config.yaml
hidden_act: "tanh_gelu"
norm_place: "out"
qk_norm: true
dataset: "wikipedia_en"
Each number is 500 + 40 x the weight over its row's rms, rounded and kept within 0 to 999. Layers, rows and columns count from 0. Numbers have three digits each. The size before them is the row's rms in percent of the matrix's.

# q: layer 2 attention query, 192x192, rms 0.0818, rows 93-128, columns 64-127
# k: layer 2 attention key, 192x192, rms 0.0789, rows 93-128, columns 64-127
# v: layer 2 attention value, 192x192, rms 0.0734, rows 64-127, columns 64-127
# o: layer 2 attention output (transposed), 192x192, rms 0.0665, rows 64-127, columns 64-127
q93 095:544419464517483581542503516498464513494538511538460506521480492407462509477464515512426530534417527590503522562479522429505512525513543521431474460466534560494490480448536482589549526562519468
k93 100:482526592362417495516491504484508531491526486452550468476510504486526522563477439501508428471549492449508482572510533483531478508524456518474456568577502536500556536548520502481559528527473538
q94 109:478524522462476489558533442498482491579450465474536473451468506430502504504432551562466518550476441488442477576440445487553536442506508457492541464435502493500457489559505578527497560533512503
k94 100:558546555525521490516467436470540481505478505469540480579537491503482489563484505564538518433522461551493526468439503476532452509462521510474510544456461510462516491463527547434580443501538493
q95 105:540509505472523541571461477520595473567475478541590484480510515494485511519453548479482484529521485501416490501529430474601510487489465538574558505506473460508468484550594527514441538460498500
k95 099:521523489495541486491508455491564485477499455494555496498555427503479445544520532575530552456454530495525466474474543474469462556499470398499534517445450512420505529432493486474540515536546445
q96 095:491489506438408444563541537500511515565521548498530462501510568489436552529500498498465541515479505520487475550460441508511430505520491497438511495511512553447574541601556534500522469446560486
k96 088:506465493627551551481520561491523529452496529525500481529448525542498473539555505552467410492514542529534554414559517488529558506507454500424454525508494390566499483478479466527470513488453509
q97 087:485469535516514521509513444553501462459501475509458498482495444597513466460510501488542487450491528545530506479570495444510523493504400518483474511542466477549475513417529471512547463530445538
k97 099:531486506473421492474525505499455507513481506474469504498493445491491493448458512426558503497461557536536450576513493536453441524501492524492535480460447584456515523563532547494541541452440463
q98 093:535518468453534512436449487481513474479500542535502503457461519521508486502447477512555414505490512533454600518494491476529485447504534491510543521491531486446437432437485544525487553525520522
k98 102:512516565588437487457425453502518538470485423477480470499563433513550541469446475544538547436480400459515442454516535522522511538499518508526461443460513424535514425476533487499497485526414493
q99 094:516466507516512506549482510526494528524516478470475485527493439541548535514476525519532503474521439486514499440526585476537503485502445475519446529550457488524450481507489403507464544498460446
k99 086:425505453474479490462506534496575410389501510490515441472512505534444483472469438458460494495469459441484384485527462579598519527434494515488554515438519555440512506517503574516573536520522572
q100 086:453465522470550539493559523485572441423447531546491495408458483540540476505509495570453490516529525499434572497495444506513528454468560536558512550440544467489471477468451485545437475514537501
k100 104:540568541566448505500485521475467550525485472467493474463527554550521586490407496510521520392528532525594501505472598509454446537556461464488543475554505471570548517499591440516508526515375472
q101 094:440489511451554537463483471578521506452642532511554508566484509546510497495457575502523463490499468499486519471520568512534524528486461523545480543462501453410456477479479426508533533518559509
k101 097:492492495487521468526418528519496476470468438532569482438459455550500510468525483519508443480519481427455455490532441504556467444473468519462504484436552491516454451559505504552471499503513453
q102 097:493412461488553552563468444481541481528562443516460526485554455551515503500482544556503451498532477522467514475470496529557491504478463524525439471427522401524481481462556465567498468510531501
k102 107:561527515499444546498433409473479570483488449452470514490510536534554557484385539462549523454528465477539431499551581532504440511471494434465509528492442568479507519469549498488491551496426428
q103 081:593509554494545474458533515526459521527463523474482469464575440503506470474498481477474524537475613547492501446553419518545569440479559521484572554509510519436492505556495492572458576412480530
k103 087:477524509468533510456497429470558437496496513524462433491535506557446524473434483530480485487558408499442557524531543512466433513450462487552494486521465464484508556466461571532458497531479581
q104 086:554482540486506545518558521571441455577412477476507473471502501540480479470538487519510488538554534543461492508510461433481558486481454494473469515558483470500504511537465437545415491519488516
k104 092:574494623541528534535498455539475480572538465478482476534488441462583527580465540541521513495540532547565507525492544449443456502568466469476523446436453507467550470473534472512517524489429457
q105 089:516537523441489499438475468422444516427575544580552471508535579507497448544549474473425487484440470461513480528546525551477515526465431509480427509473473459558600495474545499479480434494504579
k105 089:557489472569438471501589545492520473490502551545527596515471499459498460510487492444529529553497533571459520545475483499473560495493495462518500541529469519496464534462438503471495557499586512
q106 083:571478462541521483453369445529533481533484475470490493536553485467571528490511468505550476462502440425535581526513485562541488545475554498537477518516496495527486448443506509502453564468484511
k106 094:485585441500450487509380454469534512471505426467533553446477486435481517509540493535520497497521452420487457427537443490546515469509525537512470515441545532506493443476505567468513523482523431
q107 094:479492445486539538516416469453563525530492491499500559561488526488545529587450451509541512468475515471515505440581539555517457464501477498597530486514487509509482443441439526473529548522514528
k107 091:414525498543487465484407513473552490507518439495529534472527482512511531451563453479511508450509497409459416448502461542550515537471553549503487518510571539528471430511509512540503463526456462
q108 085:517537467557482476428458483517581465521521508500516548535483521457469513502463525470451548458527458463491516565491560541462447498556521474536544453458475572526492481498528565452522569524536489
k108 092:490528383444451455530443501493454563494477453468497521485492467480466478520557459479485550529551522443520449438472462521545535519520524529512517526475569487500517426457509480508527487519532510
q109 092:508501519437501453484477469529531483458432425519498489507493501490504554573469528454556443530554466574500440536581501448480424481509451467451512540535450535503529432439530504492513527468518469
k109 088:490496516495530485461553471513465534519506464493514503497510476522542467460470491488502583493514530561560538504469553500476490535477459463469456425573486525517482539482499410382528510501503483
q110 101:531446506491451477487445471517549477572477540519488554523504514474501567473489479453552555464515502466541481537481533446529449458533508487443558490552536628518526577515516512471527569466551459
k110 095:440522490518492462491464527522443540518459448566560598507485482450512514538552512513473507540524588447531495442445473436516520502555501450482549539542524554526495467495453458498509438487539490
q111 092:547526517507449444440539528529576500513562470461500519486502558480538520471513502499476442528505512508505465520519472474450515526538510511515443574554449498453564461557536500499487415456566520
k111 093:450462454426465540480478499502466518537540589487503444547381577481521451398477470475510469571493496543488514517429481455462512439512478506567536461495509533522497437486397471559515504464518499
q112 105:527468526455419470470502470496546490537577508507515488528537524496514495506494449488529514537554454593492533592453498452512547476529503482459539549524487516522504503504500564497538484541493516
k112 094:549525533533449481501372573533588596572475515480495529521478447429497451443514511508532532530444496485488446396482509464490526455557550520496496470513527523491498421540502506499500497500484463
q113 094:506412546493558527569568489490448495508489549525499484493468432493513457508506477515458466491454507554493510472560504496517511506446450512483428529549491392452467463418520468501478485540517508
k113 122:492475594496478481478568503484480458483469541468459398449533488534540493489395496459556458464478524532495575494528574464469521498458440498474438485516459492492503541519477425525450556504465585
q114 104:464485449404492477525541553572530505495549545457474462531524459484487490471470497510456502484477502466507535506475476502496501488530531547558553501505478488529442496531519468507511525519523472
k114 099:503444488526581517460490509472459474487445535482510374488502488510508447501493512546495466476446539476534395504494438507525491492483507456449522545501516528494430473508537536457513491470533507
q115 097:568477495556559487541420517538572483469484469562497532515422478547499557470523533511536518540566494498512526541494593463577473505464445515555452511509485527532548471478520518478489387510479471
k115 102:487500422500505457531487458563523496549574476525572578443421530469540544537520468484535493425542503485492523486490528518510477510629466445578465461613509509512475476445478485483550519552571474
q116 117:444517497532508436453423500528576506488523478490459597544538439487518548504496531473527527431557543472548454415564510493533510513495529471519532467552531565481523524503550534522489503449419503
k116 083:519515463564528478467473576542512481472502505549517463413458557515555476441594437503476533562507549470483406480498476568500499507552429504471510456493526470526497465551430493529485497566549432
q117 104:517481511489514423508544401538514453501587513500616463443512525500478565611527502473443533442515497533505522500499505534517491535513570484474576536535507470490488554495523426466565488420517530
k117 111:446492519519478560394605542461458551454467499477520532521463517492526470417481426489456524476515523508477576491436487516496584531482520538452446505430437473521472536501417487511476490484485557
q118 096:601447429529459547492503516456404583479549498519435495585481415501478515548468483486449528557454528586552492553449563427455593442474503589477496435495483510485492476486486487468526539482507505
k118 097:527470537463426456513394476517500558484493397504527460503512479450495525547474483503506497529478483495504438548572491518555453532564494505492511591522528526494439533486531545565505482510477476
q119 112:497529534458510533503504479475554467596498478539489468442502518463484534447453497538497545563512442488490522546432554530507493471492515462495539510436459481503460506547524518582476505499536548
k119 097:560530482517490477471456482468593528475554520513498534501521476472461476517512452552586480461516525495514529492534514435475496545506442477492546525492476515467532478455513546474520447515491496
q120 106:544521508569533449531510456518476447522515563491499544427542518546526519558586425469555538465582422565495520486521533548515503476481518533544445502524514466469454532459488487466480539495425504
k120 105:524543460536424546527489483528446514532500483530442578490581514502507557439482505487504551484495584511507550399450446509458503520483482532529469421493499485487529537491459462528510421503500502
q121 103:498488477450430545487519521528542511518496495474477550516520575482486495541538440450523416507489537565547479496502460461486492422524511470400492511481509522573488504482486479459475463530528472
k121 102:415437527507562529474518568500418471458478474502472493526442541490482505512506495430476506501494463478465549506474510521552518498483451460500526485575516557526537437503508483483449526520472525
q122 122:508516519507538448563544471529518528523498536546482465468504505496530566459450531480544462516498464503520521531482477526500527365516499474481584459467480532438437525470506445465508550483552505
k122 097:542436539463478514471545450487497485495462538508493543558459482462468405518541490572564499493497520469524514500465506501529542502431429525515529486441442458547454476477456503429558391487529499
q123 104:543513510444503489532523456483570440565510540484588484463509563398492495548485495504501517517508437547475475535507544502628550489549523495510491504511448473467470434486501523503511524542491531
k123 092:470553524487501534519452469500525478498456483451514506467507491517462429519492494524568582489461454528472591455484450478538510450459490490529506464462473536481511446480503474463593491498496524
q124 099:543499524513554441475484463521486470494544483537485507534429504462498551434497536519472474522485573457461603535493473467561545457538499496512446474477522485452448492511465574535439521532580510
k124 104:542553532511450486665461492550534484494520543442466503460469567478546432550457468517502454485479438540547514562500507537534472484470495450506501494486491503514457510482540486456557483541522539
q125 110:507520545493538400515552426476492461531477518489519451469496537497521486487486525593505511544450484479466566538478500554513484435526517468549536504466436494492443484431461523544520551505495539
k125 095:523545531519507472527460478491540481474551511502456540533564490476474503492574509536546485432490456549528492462519467470484514455468524525488543469474457458410496508408512510474554443482453503
q126 123:528501457541514506456436554461504530493499470527432547454500512554516472535621475511538534428548510498555487440506527534524492514526533555490477473569538527541551482480463518516511456475473543
k126 087:428460540519501520499463516499513524490527473514474477471505646482448548509493503456455568500472595464516540506534480470540516484503532505500475480471548509518498491509501530497410519588461518
q127 120:532519535477548517577514485497508512504533505534498425490449453418520567511463479572500500546473470535519534605493492498532499477514499539502551519483465545490405465436497510496505543523578478
k127 095:487558547448471484514483531509493501453497511442519526479492487498501421534443471525556494511538473424554520532556511480510512508541400507463537557464479524474504435479524478483538429487498499
v64 090:488459533493501500464509448530462487432473457461547470512553508483509511561400505490487450453510511488557453510436445486468512534430545477509472485460469453530544484591512528472497536494514531
o64 088:499465538441443482487535467492549439418459582453423504441534513445504426496534524487474490491522478487476474505510556451536539413470541522393536586511505474389529450536537492507545502472510486
v65 085:496507512484439425533493464492487549520530540501442459436525492511516459529517440501489479451515470500584529476435503509491611495501501475534493506497522552562463502522474535521501524527478484
o65 080:533467549491532497506520485534531449506491525477468451451516464504551454514500469487547455489512435509531499488586522514479522502462532522534508535520460481508499513481576505498494545408544445
v66 093:478490511466488426547507494574568555526469544492470455473527474457430454498464539423461480469445574509526525491456445471574447550551528581523523472444517528450514534506520474468535620515532516
o66 096:543456490552471476531510484548506474525543477479501463570481556510501583529471476435458505510496509548486537508441565508505433517498565508469445434523519403526532573507433502519523430494471519
v67 090:454563482518458509471528555505518489543462457506463542454514522423530476455484513484492473506470498522502502553480502465409463471539496537513521467521490462510507534526542532482510487614533532
o67 090:541439488610471501414465485402470470457449479448460569558439544493481539458449478471505484469444520524530424504511468492433535522487503433461509467519531472482479416517470500510473512497513490
v68 094:644466507503494496525500446550524466519565528522530515509427528394497440450479524486460554541544580530530532557547484483445458470550526432497529505563489577516480438480427495543464542521558503
o68 090:509516610505573549483485485447492577552535419560510555515481535561503505471496493520523533484527471538544571533469430544542504512485444492517434425465476497531476516430491456452512484527487549
v69 090:555467495526478512452472459514503518494474524460469557527477583522503500502549459499560473458495451454467432529515464487470500537550523525540519492448451424533547497472518569472483389471524516
o69 100:509540514576573515497520428420527405461482461490473542460400519539468593496442519509522481499464492423465454488535492435462518513476498421493498548495491495470455454487438512505454592519479493
v70 105:459508490511579481523500479403532561517495533472468453555430484536478516506487476545462500483425427572479490491516500518543533464536513507479465487564511544481460505584514453538548530523502491
o70 106:497562530501540518567500509491505556504525511536527509478528461514457467503543463505458588505469506514531552503555525450542532494533509548577513492556516544520444521551545467498439502511548422
v71 097:482531503521507525512506472460546510431472506519427515423417477459502513533496501403537493510543474488524509481596505464462443496491476499523483475537454469530504494448397439470484510565548460
o71 098:554491472531544554475556476431536527539513577534539468509523442466486481453502455442536528469492477510548533498530475502452433474479465521567471527542509549511474502415456516534466460471503492
v72 096:493550507469556481411487492482517454529465498492502544398464512385476450452439467561478521527455535506523522550471544478419481448586541529480536431560492545450530493464456526513521554485495550
o72 097:494496523522498562461459578410514518487521465486470528539541596527485475531475487551518560453436517493544543502430544546454472498512518505478481410481506482490469466492458469486518473474523587
v73 101:557363502520512485534490534529560469551520424463505496553554496527528488506553504494505441486465462512524470452420498572435547517448538546471492543472481480547499471487466496476461495469488523
o73 106:514488577438538453461548477472501450488496489456486472457470519473513479527519492502529420458494478455490491497496501470547556525504476456460578530490464458544538507528557458465545498437496486
v74 103:493541470490490552490506525449433430477488476501552527538482490507559454495443551530471459549529500594419532525487469522529476481554517454447508488492521491471497438534469536508419514470542552
o74 103:514478516474501541402500463553499536519477468554544511487508557477461505507483518520464488521472553553509437484486492530527566550490518521462516512501544508479526497466483550494530376492520505
v75 098:567420578475484554455472474521489521481452513510498524541428502399510492505474462485485503584454511474566491507575444473483516490524535469491484528562508490486468438521426516534477536541568523
o75 097:540453557531602487485549466440504526512537497555592461510509524493449489483538487520530534437456481504489565546477462521462526511409439520523410540513500513591494490418496491455473473522470529
v76 090:510531529489533528472494541569492517509400491531532619542458452540503573520543507490486434536557444520550504492534567569502492522441517508601478483487496497514468503453516473540529495530504516
o76 093:541533503518532463417473506485489491578470458505573489444438462505480506478518502460489472497474518425528467485556452495455504520450416508517542497532430572534485489470485521513469550473453461
v77 090:525557494476482511555545403455574552471433547468474498488443437480437436506499443488519545520522484405514475542476513459505520513525574531564567460525472493498497499497459402502530505492545451
o77 092:505497536566512499477427498474489512505540453508545488549419482570453541397478476473513537522440478490563556553581484487458468520485482515502514515502468495514472571462454458560510541470483470
v78 111:498422474485543427509539526527480437519523540506390461465531494423512448487541401431472482530494488515510512515535504526453428444466537468472497528569472479519454522450426451448485586567463500
o78 110:513447536495492535513541420451498551518465548508487490528546546492461528451576460452507502473536491552552569542483479537511500455471448483540468520553501500533539487537533450467528463528440486
v79 094:553514547465496486525527495493471446478443465541538466552557540510519438492496518460443474474540531519542513467550481471535514560459473479506469522392500401490552525535541508476515485540515519
o79 095:511512505563445407519453508568463475532435487486494497544468530481493546511441538437426465507529518568456436517509493495501521536533539519429532538549578435495605473519457530524590455508494515
v80 112:444482521542553497510477553523465472482462521462498470498511465474532497520525540492469432562453512529437473504601494518493353481526500511490495506528501449492476406511487508514501510562557531
o80 116:489457511496479538445562516488489526498511533549494471505524540429436498524521492498465521474490569561458437448422521490533491467462477482461501486529510549457502402417513532473512461519495526
v81 103:494518507463476500519539540531527426529466482528519538427484527504502532508489525558454486537518487489482494494467548413502509434530477465552554467498529613514489472451459560527467517414546528
o81 103:458476462458530475412403505569474525516479425539524526478468602519540501505457566563472479543485534449524447490452442544539493519465520478522482449501440536444468479491524588447542486489532555
v82 094:526474513546519474538502429527496523477465511516511545559468478509580486462424503381509489504547482473590493513576536476530545468449495476588503547513474536473556534445529521517522499537485513
o82 099:544495514554573482523467424492501518557489467538491457550398463520519506494464534448512445518554477489533534493567454498472511519421478546588457522529467483517540481501466471438505544494448472
v83 096:504466518562519427522511458489540532486567547559487512520504472515483470465498516429532569550431546506497550514553528497518564530581454527592498467532514448462510514479499477476478490500593526
o83 096:509536535560596511546518503484469548528530498492563429478466494486468567414491452510544581514490431499516534501552476472540472582494406549594458510537501487566445504391487494554475481479465451
v84 090:423598506497531465503511474515513477571553504436476494447516518453485509486478519487497507520433574590521487495552577532521441579544507548489513484579530392469526523536489509513510516525496521
o84 087:523527464532490536505535536463467487463437577508526507474512517464538576486498470467471584442478488545549381452491587494529426503520520535489465442549555476454477513505486575627520481501540464
v85 092:483550474490535536465481522523471459506492504484540492475499586473469463531533497599458446521469432379450527529520493469435488471477503457579540507475513490505554450511463466482476529546669523
o85 092:420533508452576576433458559495486499475488500501532568465539496468449449460478525562507497412445480440484508526485503482511456487483486486406460552499442529485460452447468514488559497427509528
v86 101:466512498479589484434549500517510516544503478536574477471510505530525510508489530521498467558421487527475459480522562529432371512472483480533464453575463494495511447504402533543509498500537480
o86 106:477526530482563553448501488451448573489415555537540519449517519439474474509510508475500596473470491526506484448494486461547518484493461518525489547563499587464490416467503544454516491518543470
v87 092:550414525484508484517521555526511557497538492500467436579513474492508493419518471450443611441497544481547480509535475589545580526505495446481502518519478491472538564425494436541485584590522491
o87 092:544474542513535512558537422507495566535529516467467496556561485482451437521548462451526470519508421515521629561525478517531520463489504480540404539503519497566572560464569450527535462531462468
v88 090:392560516500504497456475485475469472465542485531499460502489564500533558568526474527514436517458472567491454520512544461474488454408521516500488503416477480442500479545528554528533518500480532
o88 092:512529496498481448491507481520535482489508522544505465462447498490528504517462533543476561496530494539547472421584557423532493540511515534477563469554458488439459447494516529532470492502524500
v89 089:441543530526534432446518493533512464451540517511470493463517515499538495470490528437483499471436483434517519526493534478566498475453517507489507463477459483459505549522484451485525448487502485
o89 095:503485410523544555582508438525532498470547502537465483543444454531497553488490458513479525510496518486544576486540518511499480540563528514547497471524495519461449541531465472551428413532504564
v90 096:489518449513497503447520512392471544558476536519470469431601480454482493558491496514497480492464452465496541522365515498477485484456507506510538456549497485495491454551487464377524615466589449
o90 093:445508537390505592451409527523481512478465551467522585489528545499469507509506474513478541489463480416525510497455486471504478459511528536468545508496490470480491529538506501466509488445494509
v91 101:478498519497460509461501481538575463487527519506555530469405596482544565478493413574439505520539477489513478525496510551498460471414514483489586464481537570529509420513516484538451518479536495
o91 101:465513509470524504479467497522548499493476477547497515539466469497494501442523507571517553466536512458565542531566477505552537502506534450501498487523461564473409482573454491486432491531557535
v92 100:469542511500583520507448557479484524431507481489479529476482465516513538488512460473515484484489485535526508421648467516514373445475502567462523516507510469467465556501498533533504487514450462
o92 092:514484435552413530559557506513537495531556534549475444530495490468534552502547467466533457489537602573497502437509490498476508483498502514516512481470530495523526483481493490472452457502473515
v93 096:595525481412407437543560438463471520484476433563487499579513476503488458466482486483478522521550521609425509509475448529493572492540506532509443488500519490523456546489553494511513481470484475
o93 105:535544528493463450554497537510517504525543435411494525443515549537526487516414522506488544543480443566511462504501441460482472515488508556481523461519565449559540535524523465519500478483516474
v94 089:516520506508491431500496539537499500519531513467486529413506508494539561517451486470517521513514604533546504475472530527507454470510543496472498579446499483426492547446465456461507567514520507
o94 093:550479515474516531538557480489497515512564491492547441561488514505479555552531466504539521478494474461532551489518510527510479548475471496495446394503522482541493554498464468495455415490480561
v95 098:523542507489493472503494423476530447511541489484467449489488485464489566492455415454526551512510448536512489498433516524454498502538507458434447494505511512510415484516537455470530597471411440
o95 098:467545544423421575549520514467479568459476524485451579520545456522534468519520466490448552488502462524563513516450494498541488435576485521546530403455543515474515600611527436467463488487494494
v96 092:465520501491552538481507472544480528409508488471423522425498439486441514491526487460465460501464538475478515477568526502445422505489470501521520457502481437472504534484483469479504475613509531
o96 093:498506520551487570515537560510467537519534508483482510477525440483444501462501425497485530452528583534516545451472508505518449470522460511487460455530540577511485507458500499595479440473476499
v97 100:534511493495536466477480477464494543495511519539448535497505493527486429435495531408584564454493502423476555526516477479503577572515525511524511528455502498509524562499493449402575424539504501
o97 101:519521483581506533568485498514455472479563505433472500528523412526460479588486440484578464542456461480476525503555510487469475558556533528525462535478568462521479558470486478544482538440490528
v98 089:506571481542489555461502459431536523501550548522516510514452576475496477477420487525506539530496518518511496536524468492456516534529496395504519492494490544519500486490478398489496468536535444
o98 090:500443494493553568512522491430472544441451519590485537524550436540491394471526485462543520464454433500541629526550488490498499469496513500482430537485530559464481553491481471482454517510503544
v99 097:532506522486577549481539501437530479520502502500536445531508574488446454473495467538468514553439496471481499485517463532437422453560553493465522459478516407535502457561507475493457487447480454
o99 100:422457460487431481486515526456552472457449531511448510525563605498491515444561511463468464452457522543479466533416532545494550473515511467473529569490566457483485497539484455515538499551498517
v100 093:481472481507468447535467542510546504511440468459558433378511524406527425481541485568478481503526448451487547536412547468515508460481481462579521442518478554522531450524501496423456576443573498
o100 089:489500558463549478467451523536568532501481544466502544532550552477530443493500520560540531516481438453549549588451516512510483478450532532456489530486410499478450452518510536449522412474548532
v101 091:471527522561553478452538464460477491498397504513454495496526494497509520436464459455529523534484469519532469491491505487456446495528491523422519435497491497490535596519511489437539545518395518
o101 094:541411477573481475519510400495502539454495510550439459589530528506559496523491463449497451514523531559521508508460544499463503453532533546574551495466526456477522487581493473442468500484529486
v102 111:453545450525463516491551486473552517502453516505552557463417502488506542490472546523509500569541492485460477503490553456561509518543516485541524450555511537481497507562498554549495479470526471
o102 111:521519427554548478476459461519544451502522516520602494447448501529512501472460561525511594591491486471485485500576489465474476538437559520560462555528436535457406470446477582530483516527567419
v103 093:431460560497461497484491447528511514501569505569591574540508562467525468511500504541555491502545471412556533532521474439537512511537481456570534528549504520526514447439541472541512405450568533
o103 098:464509474508566479483463458498513450548448449565512459498384535580521474424469575534560474478459458483511498495586425488448478574446499470538509547526401486492443444488473543513516605485483548
v104 099:462479495551377453530531484512482498511474529436522529492489447430537514542513527431493557482547506503517508479452545476499528532471451454568491542515470552518449500485469542470481528524567493
o104 099:483505558471606526456518464480450496504422532447527538497447463504529475474496498459464509507550472437478514510537466516524487500463494500565470502509498489476546482489468535476475471475522439
v105 098:502507478493490453530487506437533514566517511544553476511475531560490496490498488500509534462477436509495519516380530460615610528564544510509533494504487549497513527439594491601525460514559511
o105 105:520543487485513470572413506570472559526523466500547481520491514535485480543486546528465501558428429411523466506521459512514486614562540504562496463510451475500452555500570489519492581507503507
v106 090:550504498517472445502486490460507519442481513445476575379456494470503513519485540514536563539451507521509509512508516468462507441468524535502513500516497502494425440544489531449512491396427478
o106 093:478524566500484493481513587443494542531567485492533494532461531577548580463473481610550602525553502541517511484510513483491475510495452573460537398472448514523453513477474498490473474453491527
v107 096:552495474511539550460513467465429468481586450510498504565506565457484448472445498426485533503549496527532490499550481547400639523566507518480438564504473388535477489466501465465502415475454462
o107 095:475530511549498460533602499452514521477496545459425536476531470539519450486535487523543510432488466525501486471512525494477538543499457541455508533497614466552533522474526452531530506489502513
v108 099:534578533473460416437464497499449483528486458532452494470551502450533601461501513466543513453443503473545475533498498514414491494507491557472507535503534425462476495532500513487510531473433541
o108 098:503499538495449562492580489440491478468490527481408556525470489468534561579448490527486561483523499540507440419476599421494478470488562547514537447459571465447499472520499504501471496505525526
v109 086:548612529535460546487477490467502499477528449543430511541496543520489505537457514436537528502529555541472483484449550534570496509554493527444457507494545465504468554578509430558510466537409479
o109 090:524551442542416451532586543511520488500470558463507543486547400516525500536450482497463554512477468535542452468511558484493451502620518566465504459471610489483473567543539458590451479508559470
v110 087:439566488545459498439498479387544527542535458507561604508398524478493565491481506547541548496502433477531470477504499505480505494565504468486472493526489520457470542511547513531526485440518420
o110 088:480537464506505539465528552462502521467465534502555561497521473516503466530467496544505538497425482435444460456502482550462495512480515467550519527449504519458434513509483516575452560460519482
v111 102:466530514424522485544539499528517491540382516460500513478488439502436532548470456499436554534513496484497478532574511467524393518448509495494542537534492552488492476493509479517513553540530539
o111 096:498507541487527529469406467494447591578487445561548513536457565555455570466498522456455518465546549482530514528499441472508504474513431504483512438518475521494493487533480500435554540538482469
v112 099:503457505492508581454450502541493417492533521494523496548466472464508526543491544460505455510553566448536508519539496540438420525472423449552529544476490463494497477460498466510483487578517481
o112 101:457481462539445485392558452449488433505424600522465537495508506452489415460519531447461491476557549504482532484468544534489456426482499472455469506488503543443519468525435537528551525562471466
v113 080:503456488461529479446516448487457537480449535522485455531466500460463421492469508488476448516399494434547510524508467442464493460557507531542550493558485459519606489482483506425571540587546496
o113 085:488426467557538485492508454505546452460558532533467504521460587468483474515496463487518438445495543511475547485517535449476494505452489466437479548511479457509529429462454489473510559476505542
v114 099:518470521486505473573472517498493578455544506498545445472511558521518586447475539533533518461494513493588513502535554529546601530475499520595497503506500537506503503557486463512524460524452514
o114 106:546510564502546512564554521473544521505558512507496445497496416496504447542541445505581534488506468474535601491556541449534489506497489543577445491535486540535503553465518458515461481494518522
v115 098:524506490478523461508497595450490439515551509547543487487519519535524513515511525511508469492500514575565504475458487566528564471477532548450498552476463487471524499496520466502416509507483501
o115 102:548519483478440424526534539467557496544471559482533492507501526466491501486533510476500468521493458475492527514490492468472511573528516507459531514485500413525518524537527449564552490507490475
v116 103:522480510490554538501521481475513525471489498515479513491480528507481517412460424435459482479481534539583534468575547603456549507470534462481493513607504515494477513535423512465511489560417507
o116 106:582507587566555528536534463437513568510503522516503496474549449472479503551517446470544508466495471489557537484503482514536537508486472552579405549536565539536514498472585477488518471482468503
v117 096:459532496511496549521489498517460498467504490468572460517581534542529542512446502524504477499517523561546472452576524502546529497461474477468465512496496524436517519531545545593497485483366515
o117 094:503455477522483442535547475514501488489438538543446414491515422471604377585493584496490469476572532514549470447492532481515538470486537578512489537492531521467574469540546517460500469508493463
v118 099:514460455468512513521532485564487518543475493575513528567534452406480429533503497497474489513480568474479487527563395454561450470483468512508553577473458479506530481431557525517503491548529486
o118 094:433464476497546469482443445528457442513444473502494524495451563550483522434499583459489433452521541520484507513453441476488501494446492454457478522498500476516535454494463487443559551549454480
v119 085:442546517529497565475473533492548595427493459476502517548498554522527517550480519508611461465468498539547480449527537508552512549484360447531457482478487566547578497500516439524543484523473496
o119 085:546501443492495454507561529459517430458458557505504470496538390414519421586511502496543494511459454454509481479532526479477467452533522518514454508532543528507512502520514525520477513510579499
v120 089:550459535477462452540490525517493523504535445517464450503506487503478513544504513500499498457578457528520489476426527491455520492436496440515457511492508562430529502485461521496504603447467518
o120 097:518504613406530551523469476511493600542496464473488491515512498501520425564516484531470454484553446479545607468461522525499520487504474553547528469477438480574518535593548470471469456471514501
v121 087:514552571514433479431452496477494505498480555511536481476515549456530515575471544457571501505466512451564441538520534442497521523545466495508545535530523491474492484473517520530588493533528537
o121 091:505466495530560512506537484498440526467457561549464473552496460506531371565485526503496558501496457507514509507502554394481460493508555528528453480455475505433485465528480565484455561537503527
v122 087:486507486496543542417478464515468549469443477455476513450543474484505555498533503473504478491418489479537484496556536492456463454516450507510486568549485472468516496499482506529504497536533499
o122 090:503501540554569588464532452436465495503496539501494503489464472470499465534475492502463576425477531510502480436525543434468538495477465499502491506518503553526492426462534535471478475452516450
v123 095:585513462457528555534497499388526493431517509503490499510457450519556474490491482481482532486469490548518465489647513542511455516499451511521463527532489500514465552506484595459494487444401497
o123 099:515479534484450508507581506399502501528482517577504496466464519517528560482549513463578506537559534595509515474530480473528489467507432529573510480468588512506532521505490497467546486540480470
v124 097:500462489554523549526514471461476530417460562543441522509498406492498444489505508416467519546531501501539559488567493454486482459502492522502516505523503504527491575445480489415535520524444478
o124 100:523448440572439498534509468480522473509567500492497456568479489520530537443513481453536462521522554552511536504503488550445462493467457515541479494494525480550540550481444463476542480491475491
v125 103:485543496516470518527487482550540393470423507482493532463557364498482500509523550429478479549527532544505504482539501497451426463512518540485512416451503510461478529471513530457494502463476540
o125 103:507469445488460474449487515515494476529557436485545455499447569500564589475413515461467477529542555510494439519496513506480435533482497542499565472466479450512512487469450572501559454476464487
v126 094:435478527521482511536496520563489518512467528517514514506525454488495496553519540477515473490587502486454493526491474525609584573487478474588534550530486511548474524382519539534525466499555515
o126 095:495527492539517515468492443558489458555446485480515494456453469487503480453505554495489445531542516407488482503540415478513466491456496489511474560508429560454490481456526545494491555516461477
v127 115:487527493503553475518509486415524536467489542471437492527432551505435508496498394533459553488488466486524514495528488512484491489522561516495584423514491445486483458485546463510567512525505479
o127 115:503494481520496523585459537481545494476549485558467503546475479536417541454532411543448522477430506497565517516538526503487506517532495453515510492547456507504416518504496466572436545520477560
q128 096:512457585494574545436479433474547526528536520524506528508535564467463478409460538509509557505433465523523465537540481507461479480501476530457499507491413447549503513499525492500505483468575462
k128 081:544581507504456512409459471480504565508505453491485518550500434471549519498558497470526499518523547476435534503467538580525481529482503485537496406596495552527565483554505480444491499536554494